config = dict(
    lr_mult_down=2.0,
    lr_head=0.00617,
    doc_mask=True,
)
Each number is 128 + 32 x the weight over its row's rms, rounded and kept within 0 to 255. Layers, rows and columns count from 0. Numbers have three digits each. The size before them is the row's rms in percent of the matrix's.

# up: layer 8 MLP up, 1856x704, rms 0.118, rows 94-160, columns 576-639
# down: layer 8 MLP down (transposed), 1856x704, rms 0.0807, rows 94-160, columns 576-639
# gate: layer 8 MLP gate, 1856x704, rms 0.11, rows 95-160, columns 576-639
up94 108:122105173095112156128117109108105139088156096114096115151087093093105167080109126116185099085088186156092191137128113030134116141119106199115143082101102089148182141163105113116130114124128173
down94 107:133096166107082101122141134131059085140119094136103137098123120119126160159087092180121126073144102167097128075122121145127255122118166105142229103077073079146160122156126112124004148129106131
gate95 097:155082131114092149137146132136189123140139138159076101134134169073077145120105110170110114133112111142087156110118149086186153148126110089101084108075127165085101097148152163147135087123102118
up95 095:122082134126133163136137102068120159113104097138120126121102035159130143134158155174127143114106115150154152128149057083137123179129114087147080153095159121175156083114178127169210103113125103
down95 097:201143214099106158145136161123180135164140135130112103170129124109149147138054165225140128129156087128110131141101078045184148105087092104118150095119113110122110084162102118191129053126186163
gate96 100:131121182116163143131152121164093113073145117140115109164146162146163172166112085088103124104077195127143127123101125092109177195107142102107118110048135119186203077118103149073145176217073112
up96 100:142121112092159149172188119134146093101140156130173069113165120119126127131134126130143154109112106127173162101084102089067133104148131171118129123092136055129133153112191090139146112157102182
down96 100:101107102148131163147156125113143115135097136149178176151132135156107174093157128143119139134185161105077130197147166142068106099123103102114193102111137125139144195099121170205110087118159065
gate97 099:117140144168155150062135114102123099153130157139104104135107143139074137096171103131069161078121125109153120145175174163135055204085111106108083073158073132081132140113086085126163143075158105
up97 101:133097118137126218094092134087137121144110088138134152133102086123117101172108167089118167119137125168176092135129133077097141114140119124134127182174114085170114088112120059170139145091194096
down97 102:121130131147115180129158111093107094177124131085123141136146063103154092091125199105101082120082160123102106166151104101113103139107164104144096146126105145159159137145148159169111138130138076
gate98 106:098118197161088158169113108135139162124115138150143129144115174117057161117064184131112099110214109155103129135134106121128048129169223128050162104112111200142137139137164156186123163122109148
up98 111:139146193110079176152076153132109119112135092109158170076171149114139113141165133121086070131136168107080145170121065106096098157022166107096110094162134179165171126152166160185131178138079118
down98 107:096112158089153119194139103098087097128129121088131165106082149030151103051117183135096127137108154113099090186084090097139082093086129146136116119122083163087086139096104117138173186139104117
gate99 102:132155152106102167094068166158092146111136151145085078112102139135166097152104123200140085082130071100136135138115129134092222123103095098041165119061177110067139072116128130122104154063108170
up99 105:125096071145139135074158107094071150170104118160129152082176098072128139167123083150174083105144120105178118117091148140164162138067123057127101125133100098181135120047099112110128112093094140
down99 106:112121176153100094093144041095095132147119142151200131121091080118104034168096104128142113129131128119151164111125125113115132175132092077115109144053116167125132129174128167140206193096100111
gate100 096:130121106149187107132096148100093187095112155154155134123138145137137064134139199135122156208138092200093164128115063108158146164124148131150152117113173135092189171093084099100061114096136147
up100 099:084160160141109167100157127163127135094153063066155142071150154104163123141127072092132115158144099134110134145107118183147105159124126115124079130110157150154140174099166133149096113114168114
down100 092:149129147103103169107140140152139154109085067154161105105179098098065139095142185171178136130118131136107149134211101171165081148110131169117118123133078160109104191162145162110147113116105121
gate101 101:213181140127103148099132101153178115151136172124140156120130166116086125088105127165058137114089141167127110107128153110129177169107115108115115122116084143138079112142176121136141147158129113
up101 105:158141108126072171059079127173144116133121125107131163149145143144153156133098160158036124140137161199149117160133156153150136151100132137130114179136116076092092190160100188118109151123082093
down101 101:138142103119150155156101107150086120152100123138102163123115157056091118172123158177181098099127104193138057144150125117180147096086123109100152151118099080131107143128139165115116156217093112
gate102 097:097082076113165150134141169081082109108153158111093162106121128146094060142139134116091120182146117104132144144149092165065161132123124143101100095100087107157133106153137102162143131152172118
up102 094:130134135122170154096133135169151122101110151147131133171107118138071113078092106142150099137179127106169147138098117152083103130126070124116167092164133167148148127081135171155091127147157104
down102 096:087193047181119121134203115156121134150108121103143154126182132136115122122157125162132104156168088118182125133134121150163111085137125055109126200117112156148155095100091160167120125189141159
gate103 099:119130155108148112088136148164132049125154082122136088162137090138110076139135100104145129113137093081190132179165117144194104087141150188022110161138132089102180084255073156107115158147136145
up103 101:143089059169147121150136141132141092101124129140143172130120101121147171085146157157097168175131089158135139108128162136052181125173074096057104121143176104130104168140189126155127145165129015
down103 106:075120194152123162122116114111103157124128161144171105163119119090145180118168135094145117128078094148152140104087080104135100115143132122144112132099116157129154158118117112089113104113195088
gate104 101:135099075112150072033086107105113167150149134175122172094067120121159116102121132129115138156123161123039122063114152147065159155156094126147130159138160186091158145209131081179085121115161092
up104 100:144077089129118114136145121144149128168136125171141186053115121097122084149113108100097128097176118110110137075153136098128137219146091120132145130201108111116152106120107135103089166172125089
down104 102:159094159115074110135063112118191153102104094161146120139158176147140128131137137124131074153127150118136072104061093088156092100166127169128173199125144137106113125130152140096142095117106109
gate105 102:139161092137123150161107114113178103141045126154068147118092098079071121155107110114184102120099098121138116169160120180130081147085104090138149124105089114140157145117135100101084134129168123
up105 099:142169125095154114119127109171150167096164099117133149158074005103132115142055101128161082129171125140185090126146113096110141116146154107144186078120197150144099172131130139158172132118126193
down105 099:186111078147151166152100145090146158187150119157129092147154126125122183081133120178130148111103149138109134117164131141177063139111142065131179119081079110140137146129184119143134093109134097
gate106 100:087106161100120133151128115149114156093137128135144120123113174203156110148083159129171114135127198121113107119106167077137167140134137114080083098141161156113132125100125083153184144167098048
up106 102:152063176113079152146093172127120121112101138174214084129146137211113141100055162136120063074102065154167126143113101130185088118177158147094098190067153158169135143170156086192081056134092127
down106 102:170112093159119104103151158174209070140106136136154132122106164127076150112067159168077120157156150125152085073141139126150145153133126178111170117124104101142200070172108155098133169097104099
gate107 103:081136144225110159120153093139151137141168166165164102098127138058139140134102133091141147071146131090097107135150084099161089149096142097140137073169121141105154168149118152102141115197137154
up107 105:157154133109194120166111154078121169143124156175070155070100126215138082126142184135089138105141126131126123080158083125162142129143131084083138114167112121140127108199150131168136171062103166
down107 103:118115166156120126120056055161114029147143135086142126096121139104130158108138125133111143095109172107113140125141140163134025150153101077149121128124135186104116200093137136103206124153153186
gate108 092:184083130096116104118127161153162141133155153108128111161076164114122160092173131189142170141077122089150175137126137099167153079120118053125157146128164110113132145146149141067122172170139146
up108 093:108143116104095154162117131108146145142128046118126164101107125149181096095109111138105150142143079206127122099112107125066118155089140121178112112176140102179119094103112133193131174145202092
down108 093:121157144180166149137105097182168135102122147126126222127134189127138141123123114099149101139138152172180157139145103118096192167150138118134132082136137143111096170106156154106083102124149165
gate109 096:110112121182195182052169139110091127174139125089131136100081111111139126126102151115091098122103161111138126091109142103123115105135106113148070110164068168097091122073100156095123153103131128
up109 099:079096108079144095119076134108130151105121137151159207150117141130118156112128130126160151105098148141108172156150065102069102101125103095115096156109163099149096107078113141062112156149168021
down109 098:104113125167107131166142114083092163146149162145143079154129145142122078126160134094122111103151091137131114172100162176166147202138116140123178110178185101204171178088080080142097142128105163
gate110 102:170107138167126180114168142114087087071159094132125131097160202126176138078120086169155121133113102145129147091106024156104129140117115147099141108182120158104158133131168145101182177125166117
up110 106:133152149122147157125159103187121165092124102116154151169141169136168195074144110144141108145100114165173119131098132137095102129164145138095123058142094096146076099106182139115079174088152175
down110 105:149113099102082174107140094156137194178104127120112125094138173173099113114233126203082103132157170075129102150144151157148126136119131106122145115166092236141157090156110137121169099147133121
gate111 095:145090170107102110120104133157160096161136081089121163137142214192142111152055138129184103138126086161169159147126108086132121089145109159150178127157126181138130107116117149158084106124166150
up111 095:128177187107091117084079097112143095106113101135164164114133124149171150112113126106066128178146117153130120109130170155085145077129178121164086154139171129095110146111096095207097148118164141
down111 093:128048109119135143168150175164133091172136127120126080168078100070143150178203127143163103124116096104092159126161070088161099126126125186163119165132079126127173122182149115136128089191079134
gate112 100:171102132112121206107124118129161199083135090060099111136109130171118130115116156070159143089099151113135116151138158198164097131184111126095113068174118099094130101199151132086153154148186137
up112 098:101170132067069143143116153108101165164105161134139074167142145138164130163165170168097088165144183131085118155048085108060097098116171170157098125150131117072130052140127143049126101165107126
down112 099:102078132139118139119185111128104123148162169155185067143162116133094135155154149134097117127176132124124175127111123096185114163109094139139121139071177090149123176098065134121099141161165144
gate113 100:095154100111130110144080158183178114133117166147125154100164121128124056138145104083155066075162131101069166158153143129132084090108092110173089185114154173108140138127151117145150143145151155
up113 102:147174090130141142096116031102096157189141170115159125099079136242145121146146135137093130179126100160134178099144166067125087080086193168125222149133141160163156123142140143135076088124127134
down113 100:184085112114107106168115128118112150131122143124120104101105131108154088109162165162099140123133195121155100145143117173127149086106101129102141120102058083150119139083188132111109104164125142
gate114 105:146112114135141143127144099121157090085054128146195053103065065084126149137129098093190133122075084150114169115117122191123156115128160143207111122105094147108146121132071109163125109172113137
up114 105:151080167146105112156088117138060171105141106102141158137153083120175115131107102082145117047151123126136164148134133110175082146138104072107133124139105161123152158138095142121095098128148101
down114 105:178172166097099071107109112110121096092151107189081104153081131125149095127091084096110156147109097122121100111182112109169116069121143124123128123093130129123094171058169136144163118140106081
gate115 098:143193160114098103138153099149158123056094122135070169106120150120122150125127113125121104091139101092119118142106153123175102139093131096131118098093142144107131098139157137145133062097133106
up115 098:171158096153098136097134134130136069118141111167153145128186176150101069100153123134074143129110133075111102128107147161125143130158114140097148138168149227136104164128160105181124107095182157
down115 096:077092150138102091151083085151138125106094136139141111130160125104094132036137141079136171101212102117142168170126157104176090079114102147107060094126128088151110083115120078143140110090087097
gate116 102:112155166117121148151197119146095138153063132123130135156089154113152105101109172160147101112127118205197162133138174117141111102109130151150191132156118131097131159128128093127088131100176139
up116 100:152038157199156168130163139117144119075113115152157136119130102142106125160047191122115124157132124129187063159115162090200085065162119145154145102067127124122137148075156126139155096205101094
down116 101:172130132118103143181157180104161130133090131142148113143109163194177112167126103114080162150109142161153089081122082120140116137102141155066156104121104108104149119210137127109140145067103113
gate117 105:114051175124152206100157151113143106117126079096135158189133162092096167097112056104114144080184103172083126094103171129160189104121142059156105111097152112069144144098142174172122075114135160
up117 105:132114135103055129075110102103187101121106132070151151121154152169067146118121179173164110130186114092145138138144124145157089108116128135131131154140113180112091134112140168136115168121146090
down117 104:065176145133148101122117147198179107109106047116158156149120182152179104099109128119074133134112097147139127138097121148126155075130151124114116115118130115123158098147123134126115157122149105
gate118 104:121121120132134070151126123117092189139102095067126120126105155106113134128179119138089108134088193119190152203098079141102131090115127091172160157175134148118113169095114133142110112163099099
up118 105:112075112150144139104165136175136114156162110154148164110161102148095118097129106145132142136136045146182176058160155130107130088138126116133136071161102126159164171110129133142146071140172107
down118 102:148173146155142141167090128199076081157063074121142135105148050171101120136124150135184100166108156120101190116136138103157222131099124160113098129095154073139163106160123138115112108137113104
gate119 099:116091156089124145077146132163145144101087048135112157106127184150075128156132160187145142103092118189135111116133100069150103119122105194117097097103127105078128101088163166151117116118123103
up119 098:112053141138134117091176195136077130095088073156197100133167057114133132144074057149169153048153217111138100150167069116137158139155109108166148130145106135148110124176133095108145188152133117
down119 099:096147120138134111139153142103121123142096114150066085141047093050137103130136069112155156104122117146111094162118166138121144135135152126122144153155144116067102133132126109130123103128100130
gate120 097:138120081112149072072151157150136167124140159119167140118113089100120175123145179159121152108125064105139123174135119071128166123045118137131161125113151121167092130165127111125152164069169174
up120 096:156171119129115157096176116188111098125137146144113098145151109094159184033111071137146140095150083144128176170111138131149098161116156186111104087133177018125102085105223145163068176105083129
down120 099:124114169110154066158112129119161114115100126089188175087106174149122114168144134103101142116053116135065151160155142194125126160149136056132091130084164134118164151133054158106088158138081091
gate121 100:073088135116097171117112145108117098199057159138159118120120128138187120155176136144153174103152147093108158106104149088114111138082092158088185150086164197171117110122088108161148160082121076
up121 104:145101091095139153118173170097183100083121174051114120177168108128142136154127125126134071093104153104135115134129108182108160142140139063138114151171110080124115162142115110085163083088164147
down121 099:148114066148122102146117098164169130083172116106149159093157104152116134113115151111091126146118127097138153136170107117123158166127185178115104114123114125096109101135108093172190151105166153
gate122 104:111102125143084104154129131123108126122138147132111115108101117100083116103074170083150135126105148024116117105104136086087112113145133094091126103150172148164081161179114161148142162124155140
up122 101:118138131173147169118169149072142156120077118134126156067100117135179152153158106122128123104075165173149134054096107153166127181101148103106147162111182179104114145099128151126103163125203128
down122 102:130130133096126113100164117141079114133099103181099117127123130087102102090144118070124148148116097141129127165141121104057090151174072175156106122145123163146087099102083121130135168106129166
gate123 103:130075118169104136106129156109066129130150190161117097149107129119114075108126209145175125054082120128158115099137122152193100113136124162141139132130146127155152121112159149110109120088145143
up123 102:129084136129148129153143140064091124136149146146106118172077114169090070125175159144169133099120156117158139077158081159172103100067112146043143090103172125112098191154093093134164127094130135
down123 105:113195117126114162137145083092151169113127059126110128141090129067105111146157139118164123108109145067112089113147123136136100132065135135130122112135123135131105128148184090122141153139166076
gate124 099:108141177146154139099097157148064104150144160169108119176160072131131069170070092134122139124123157134184097129095124130140082172158108069101099128086128094088126159127162076078106136125091196
up124 099:109088113108109113176128110066153085138131143131152078065123103099182057162136083195084177155139096101115125078127034078109118150145134120140192101153162091178126070060168131065150144116139122
down124 100:053176142134161123122144063073118102172135112089115182128127143089110150141070143062181111147155111101111092168110104145155103141093131130154116164077085170114130126165087155114178127180137164
gate125 103:173128079135142145187149074143153119117193173209064162084091141122153125153149108127129135132143138144101166095118097170134102095118108075114121146066137160119131152121129104151158181148133133
up125 100:158148082175143124103112108138144100162191093168120137120160158127103129080133112164111107157123095171107078156144093128123184072135201142150144129111141172099122114135150134172145114091111088
down125 098:132106155131115162093172136102200135071090189178088115170123167156159078161096124182162171146179155112175147149131113135152161101092081118154120134084107163177090095122184132123089169139125188
gate126 098:146092190084109160084098096115138125175055127142171112149080163178108097158115122086106152074073162117193142099130112085121118120124128159082120138106053139123141147076063133144149133135155119
up126 100:168197121112100139118128157110118099110146108096163091173158079158109114186161110147137110123116119130090077040128105092089142124118078106107126111101082120116087142100131161134186131152140150
down126 102:137104197117101110122194132115099190090130165153139123108108131144124110116170153156174098172107096150100096140145160102105126110173127101107157106195129103158135161152155133153080135101121126
gate127 099:120133064186159150203126151147218165150144108189105109136063094111140161127131204128167116107116104128178171102132186106172159151159120155185207114150126090140145095180107140151117125119116093
up127 097:118137138143071036151115059126208116059153074092175141142130139088109149120136140128160116147103031157067089117144111113170089133169136121092200134138162121085101116140133142118111073049131128
down127 095:093151166137118111120081071114090077141114084164160077130098140090153118116138108105074133141183107119096128120127159175132156147086104098169065112140193126159076125184157127133074137215132137
gate128 100:202112093160118096109172137090148069075136197103152102075124159088148127070104166207139158132083167107097116113082165115180107177170067137149196133131131078101100134104138096131087100153113195
up128 097:118095131107157138101117158127143218132100109124112099121153144214123120077120094141128074118112191133162070189076138088130109171076150109117109145126165146165057133126084087084147132130114122
down128 098:079164111149144108123121158120099196151093089077128185076093119191086121136110102154183124120116134134148164171103092131171126136118171165074131169163096170103103166105064121133168121094156147
gate129 097:169171133157098155148134091143153138086085093092086083125165095093140106118132100129075128149137130084111107075109114167053115123122141075079153161104105140107138135123106155144096112117160183
up129 099:211081144178135175087123073163101095106178103155104118099107158092113151146138167104168139166146162208121143141146168148190184140102155180130116140112084107168087169136174086092035142138117125
down129 098:111167123104091082133146120091066160199110120165149107120171164103105099135152114177148126139161091136084189106102126054075131106149111122131147107116135097137059119107115086159140142105137104
gate130 101:117095110110111080118145108094185107097124138034042094083147136104131124173114115152084158114127095121102181103083115086065166179125149154116111126130077182085100144115143142094160137125180164
up130 097:135149134120212130144159195186141112118164143084097125171112122115094157126176079148134180152121120102079090116101131117112137082140158156125136119052112191119090120143107190165181099158161137
down130 099:092131147113168124099137125094081080047117130125169205199230114098162081146031175146124166123110204059172180130137111125176084159143114093134112132121090078144184069124109100110103158075153147
gate131 097:178177167145214152095095168051105161207132145143150105187189122192164139141069136144110126089124174074130057158100099114142100124181153107090172092147128091109203129174128149061126154168150136
up131 099:227129156095144138144150099129111206109156171125061093136140135172102166108096189122145164114073207157143118146115144101117094168148122129112103137082090027144153183191153132121150147135198175
down131 097:108128136093142124109140096172116129110154101172128074144129146113090129119142112112154109130107143113122114082114143132109114099138101106101197139123131168135115117182085094119129162127094113
gate132 101:127138126150069140106123166134111139133125162086144121169082147125136076104182145123148153088167134095113079104195130140109152133184141154166140063138143098086134080111128143153147098118152131
up132 101:110132111194085122118137126118115145169109161115168098137086141084156066130199073143126116121116138103196178141118159168157179143140117103128128110179125144095079226096083144140081095136144094
down132 100:138071079141163145137105123106087094139094187150103087142126200120143153119166105154116192133140113097098144191141097110109147095132148128177102062156171122107172101126126070133136099129119110
gate133 099:153083086118141141100113074155128143130105133084110177141116090151156038157153116191134160123121161085108166120097183165144075126121112163107149205188133086195153109176145141050120182163184118
up133 097:081111128138098152195134203146155099165114117148159102101109188170057150088109103117096135072148083157152171142128113155155080149132121142124144191129152162112156160169174024147091189114095096
down133 100:237154172114102117109149127167161145174158078133128112118115164103095150131046192157122168079089134131124128106155129108118185146093127119203135170158151084127068142188160128151093167116088158
gate134 093:087179075134180159140108044134121139111176147196086086137177118085053062156122200109107167092122123139129131150152115114141125126101178117114091152113138216141099145129130124156073108111069118
up134 092:131158104138173092147145122144163177122184073074072099155128149129072119165120099143159129151122120196132098124161158174129135080111154118152132125090095109105118132157131102121084077128142123
down134 097:125092179132111121111129155133094059160112111116130127087136149166133154063151096082099109143155133095157132145106093108179123126122085084151128133106144092085123143178089178174164108118194174
gate135 099:119157129106154150114090145099122132084142118149160074116133105158160161085136076071081137113095143168131064112116086138151094103186149157106117099141119139076117126084109130093162112156156106
up135 099:117199157158172167158135200154111111062104172149144112082096128127109116160207149141187107126139149122173114157120048109120183125071129130187142093102107081148151106122106047111148128108092096
down135 098:141171141136136127074153124129178089119115134093141098173130137131132162098109155103065151057120094147090169122144129174097137139133150127159120145120178152123122164162077129101156151150111103
gate136 101:172079143152131134109118169098083099182125090125115096124117150133159101096119152099133123185125104116146122115115114134105135134110116088130143216135123173115128155100129172144144095187146135
up136 101:146150162152086068059170189129065115107111147086065120144132149120138095162131110134138123107187085081093095136172126126111086087129140128139113167066177075135128095109137135166183083104160167
down136 101:184147051113076097157114137115102127093093071107108123109128159127077099147179097101104168173086128073172151164137162143121134097110128135093082088101211126107053059086149127068124164089146096
gate137 099:132119129122158164123100112150157071085165132107180162144157096107183106105145173104107137173071071144138093091068106160096171138086156148116127132173062136115119158144105129154162168062136149
up137 099:165121188172167147110091140173119102167108157121077182148056096156139142165116124116134157192124074148102162094154138147073097163152092114076080158157064133129144153139126156116125145151118150
down137 099:104129176108114125118159131111093101144152145140124129127066104090095145118116090140148149126144193136084106112159091166113157137165095141081099105178110165131119127090088106179121142092129094
gate138 099:139105145134144122122116118094167148147109106208079106169083099141112125073166084127152155118111124126116111139148124172148148152150070093123122092086165145165133157154134145123222135112157112
up138 103:122145161077084148143145129096133077172128113110124129117143139080123156201087151056113133144134120151052108120092150119183130159107152127128104124101141114140090172109129122160088115093136150
down138 099:188141179123136139121073153126136112151167100046130105082146152141191151116120130166124060129112138182208165113038156083099147170119145131140140146112140149071227117080078101159104189136153088
gate139 095:156132127161138140154100096116125152107163150121207153129100063125144096175148077157121151126105116151166091126199083165156125112151149099103124135123109133143134154117139160129121154133105074
up139 095:099144175093110137170181121130068131166163104107137105088139071073174144191137110131122103116128159183145160204171160197130140206097113109115143052112136122084155139165115104141092147131075119
down139 099:083119149157111140134153118150111104129079074118145103145110183061117123124137155120149126119150206148168146089112129096116139134158099157144127132093084163082150083140147140113146139084095164
gate140 101:180121144170074147101113099112186112160061108096098119104106105179112179116086130053117137112093166061175170154096109134108139110147154105111100198173179084130181147116127129114110121115177126
up140 102:124137133144154136172146095140137147132112146199177125120121149087151102158168078108117151121123156156105088134106169139179110121083151111132112072131155136139147233108163126167144138129113157
down140 103:102092200170123140157110140099165133132093135110156080134082115121091152115121093125111180069103106164140153132133150167087040091126152059133090125117107140153132180119091146136123108128166142
gate141 100:085128160078111141090064085211077149114127202186080166146142138120137137109112164182079055122081108132101083134127166127181115107176110086130130100114133156084159130160073088067141135090148185
up141 095:163097154099153153085139160153162135108089096100173084146116075091229058124198117117151125078144151132138151116118092112174118097108151123145126075058116099084170164090157173087176075145106091
down141 096:142148094125094148129100132084144142133125152112172093159159114107094127103145129162171138155080115153148160164107056143027167134187105114151156128116108130197102126140125197157120115122122145
gate142 105:172136154180184191140143177110128089128075157105132150092111061099135162102146078130072171095123115138161107128135158116138128146157184110128169155052127167149108142073125097156208116165150097
up142 104:167123106108170115176086158140098174112164083108134192161170085131133106111112075175130145119086141168155149086128210135080116101085132152135108147119135169182123092120136104172110140199196174
down142 106:130111171107179116233099114196134079096138113123128120186126077165104137135084118158130137137165160151121158118145162085163118126119135157175175149097116193149157113082150169184172128156069121
gate143 098:123147185156160146156087088133122130186102159070098124169132130076157144228135194125112137162083152120148142115153110163123199135121130103145140116093091116107103160075126103104143110092154131
up143 098:131125109129079149173158106135104161164189177149121046159145123132195187157104129121158080151047098078094098125135094139105113150164139122109140101072164147130087116141123100108067151140133096
down143 096:086147128159145138123088096110122193223137098080128171143095109127130186119128135142173170197117114172140119108163120113124118122116158189105167101069155124125130123118138146147122135151173065
gate144 102:170109111158122130157144115120079199104093149112073133121175139094153098117089133128077138101094120171060135142191120158143085137105124101111129093128093168087157111105139050123178137115150144
up144 101:179092136124132123146109137130077196097122130156116157192163143122103077140151092182157124145151116199134071070148171138103145190122162115117134111128143082139169136085041138104120139119118182
down144 097:146184105150100083146169131127142096165097113179101133135196105122155108120131125162068137106137134131100156063167131140096033114113131126117078105116094141099118125132167092135188136111117078
gate145 099:167075106139126166138135103165131174106146031103124178112145116114117058187128127134145053105145110134097153129149107175145102151071137100116166117132139149162146164080059162127109153119135145
up145 098:188104090130146080154041122113100099105123156182100159164142134140089117112110171157092153186124132098109124125151136115131113098101139129153103200141118132124103100125076179157118141081135071
down145 099:144113074146154075132117110130095124159191099140143115138162137157197145175133085141160126127098184132161091130135164112143154092105149071105108151128142094099153124181090057053083118120125175
gate146 092:107144112097098095099106101124093102179174184087108122099113150098112090160148093143131069155107094152103097146159148138089136130152122185156136128114177095166076150088079189137138125112158068
up146 094:078173129106130093117106027176171068115054117177131161157151111134136081113134073127169112132089080082092146156197159123090223072178145102146172132114115077136049111184092108160119200126148109
down146 094:136173148091124102161174126138138149121152114114190140029149169110136144151106169149111156117168184125119103121058102088148126125119144111099181121166127103149221134137085098132170062144153100
gate147 097:135160142111152133117151078085132126169174154113155148116085164139122128144149093117087072129180145074105151143130151099128156149160192130100077094053111125068124106136187099152094167093092152
up147 100:063107113039103140168118123152150191110190138122166168089118170112106160094071079155082112144076153145138142110157189160092147152176160159129153115134163098116144134152125088065132156061140136
down147 099:090152216148090193101109134133097129122125137102117106153076156134150135120081092087108109122151132181151204203121054092139093142121166120145121149090161096144089096109111108090101069129116152
gate148 096:140115199127151144067092103115145140163117075130108157097145160139091165084040150171218142107101122085158162103112077113078143126089179211147144128177151107103152157136091081136150173081134137
up148 099:156118166085167088213111154171128122143196162121162133171159128123074157183113120110113112151137049061120102150108130108197122177203161176164194117187114116151098117138132111130137133146103158
down148 098:121137117147133191146092125089089099121143161124157187069150154129131095130216078131150182039103103125129212172137094194126147104089141069130141094085133125125101179102143093135102141177104117
gate149 100:128108160130116141113068100159147110047110194128094145159119147126154080114083137119128190197155070072079122167136139178124155153108151168129071082059126150106164122143137137154097138150146149
up149 104:111068092143127128153152159117072145097099214099110135110107109150077119101183122123135166080135143117157101139150104095118143084149144165071094051138113186136145153104154132114101105185084165
down149 100:118155167076199190105086118134075078072097140166129121144068102130155080114146097062150078097135129110134183157169097116162116109178208157116123119110065144100108106081178181116152128158170093
gate150 095:171103123161089109114143118201106177092112125105163134160092100143201103127137121168159091108139168117128111088136086161147128108114120110101106143174171123102147104194142095113153062094146107
up150 094:097095209134126094182136092116106178181132092047170136108180118067130113101156133165153100132134177148187097130155116126154140166104101148108139163164165064071101117153146147093133163168124097
down150 090:169128094115100105159113128118085127189097147080134115130118089176127075098185129129161145164123118149086168141061133110131115119111081145109146131162172163115114121072097095112103175090109107
gate151 099:137131116168079163177065086190124192153114174140126208161121148135192135105065098096159141124137105130136143148076154167124148127145168149105123100142070170155128063138076111125124123086109123
up151 098:145131156091165094126152125119109182150105151153097064132147112146105162142115162118140118094129179160167133133166109093145152126129081113156086175168176100120124127153139119157098127182086157
down151 093:096131127148110111105059079101088154154066128048068150101115161111138138151105118159100121168083171091104119124103131099125148091144151124108152088104131144138168117089156156071096130078194174
gate152 100:108195120105142123145158119170189141098185172106136108058147149128128098144178139171140137147102127109123097093203116162171091132161119130103190139123125089107149113151120116096126138149178105
up152 101:138048110129078143160129104068162158166062150112098137139127151111112109121073145032162149131075142185105147089093127148117159147135089087184168140116109136117134166108080113139130110117154115
down152 099:145122134136174106091150139139137193103154094128094125155102174149174097138137140193085104089113103116155129167066116065162145109143187158064073122066164149115145146056130147127153113097098140
gate153 101:149116171119132158142110075087133161150130109114128096109095082125101118160153095131109082126117124150163132183126122142123160119136125166054191090092173140127175133145165093085116153107183203
up153 096:118122160039120115147148154150120084164062171159164088152104137178137141103133092126146179116116121152167133198138063090142084126146139141082143077140141146145147151088164124119103137105120145
down153 101:104141100110118128139128163154139208099103058140134119171112102141193140148115104132099121120124085150109148086123181112145140161124143084129161087154118105117124140090134187134118081146089147
gate154 096:174115106123122143112106104137132099166111119159162195129098138118078096154131168114111131082136184107139136114132105123127157113126162117163066132134127095128221104110098139140127133148046101
up154 101:117103163082161159134164093135153116130142104171148135138144032150099093138182170103145093079097205105140153101145127095171107117114131161179103130192147137099115073113137153117173129106112112
down154 101:130122139089239139170108113121115174134135116139116193124168133128131163152160158125110172106108134102163163126164101140163097181115146083147090128125165120098089156112167130112112113128156133
gate155 099:126124150116141118139163141121143179103191143095151127091111174142108183189109120154127080174152128078103156137088129151159096096130107057097146122073137161075139171076112091106126129108123186
up155 102:174121230177140159121153152108192158118095122078173132103104111169147164115151163167173125098215115155117151130153111141112125119124136144121139168148148122078147107137154073132123098132159204
down155 104:139104078134092148114101128173062150141134086177110106097184184109094114109091115066155204110088069112097131154109174187129140145087120138160137150153125167123093145098116158109182095142201129
gate156 096:167127185063156182123142105117180141199131133156119193103142070126115143111076064100165087118141112104139124155157170147142146144164137155135128125134157122092120121111149114100137084160148129
up156 093:147189134181127127077116140126161135116149124165190142120116144159156151079138100150117195152179084117150102128164117121105143104097146144114087073127139139194170126148124154040114160088088109
down156 094:099113065135143080119108087101100156113100096156119121103132143146084119059121144123161166129119198092176187192082130080142147119131161142114183148130152107121128092118064159146126152177128128
gate157 097:119092119106087204139110132136134177173126134181168096100129135067094132153083145142105123084167103191144135154129139084101156164087166036105106115104125131130124143110158169159192161134075163
up157 099:124159102141168103088127169118133147073148133098141140109067076133145140107065115104106148116123145098078087146096119134125173130118129110157125085170172147093090135169145145148124130150137112
down157 102:139051124159090082116146115144137054153083192179097140144104112124141156125144118105160130219141127099156091130124088150154078149169097123139109119141133126097089194125150122141141128117104129
gate158 108:164118103147102122134097122142128149086142103106140168193139108114163136074144091140135101115130098059144100142183122146109117167109150087135179156165139170040129121063114190131186127161131166
up158 101:118103136151116137172089125122135101113134122108121154125127154115126157185147149106058157115151055135080078132091116138204142112107122097092176176131157143134101114125076146087140153187159183
down158 103:120123168132163178104087168125098162171124161169083134170162109199144162130120144092126177130172093098078143135147105162129162118189081091094118134082185081105101128113129080137127102157134143
gate159 108:178131117153163089127145154127085184208134091148184123127152110168141105110150110146180115111165135138156082157060089146185151100163132134146139108114152213104116148154107160114130120133096103
up159 111:130076163147173135129121152123138108196135103139124144149124128154123138082158097100151104058119159112193082157126119133128111133120144162075127117131137153140144143142102103095129125083102167
down159 107:108121167112143082080110124157213109098101091112189176187142144144171137133170129104151117054183178118203103091161142082125089087122175123057120147107140046154104121089125123114148147056117200
gate160 103:127117134146140157130200163126137152109098101086052114091123199118144155083129143038130148099102204169103132133128146106098093107140157134134094128159146115086105083165153173143090155160121120
up160 103:119170121187161091144169134089084168173147151135134177079133125145110084098144090172088182125145073111080137050132100099167170192025152107105113147138122150126076143125133111154135137082099171
down160 099:139141122162074173161113114057088087118099140171048117143148106133148156162109151201110111151130028108155125130060147141169157166100067117135117095101145155208125116112146102114132132122133167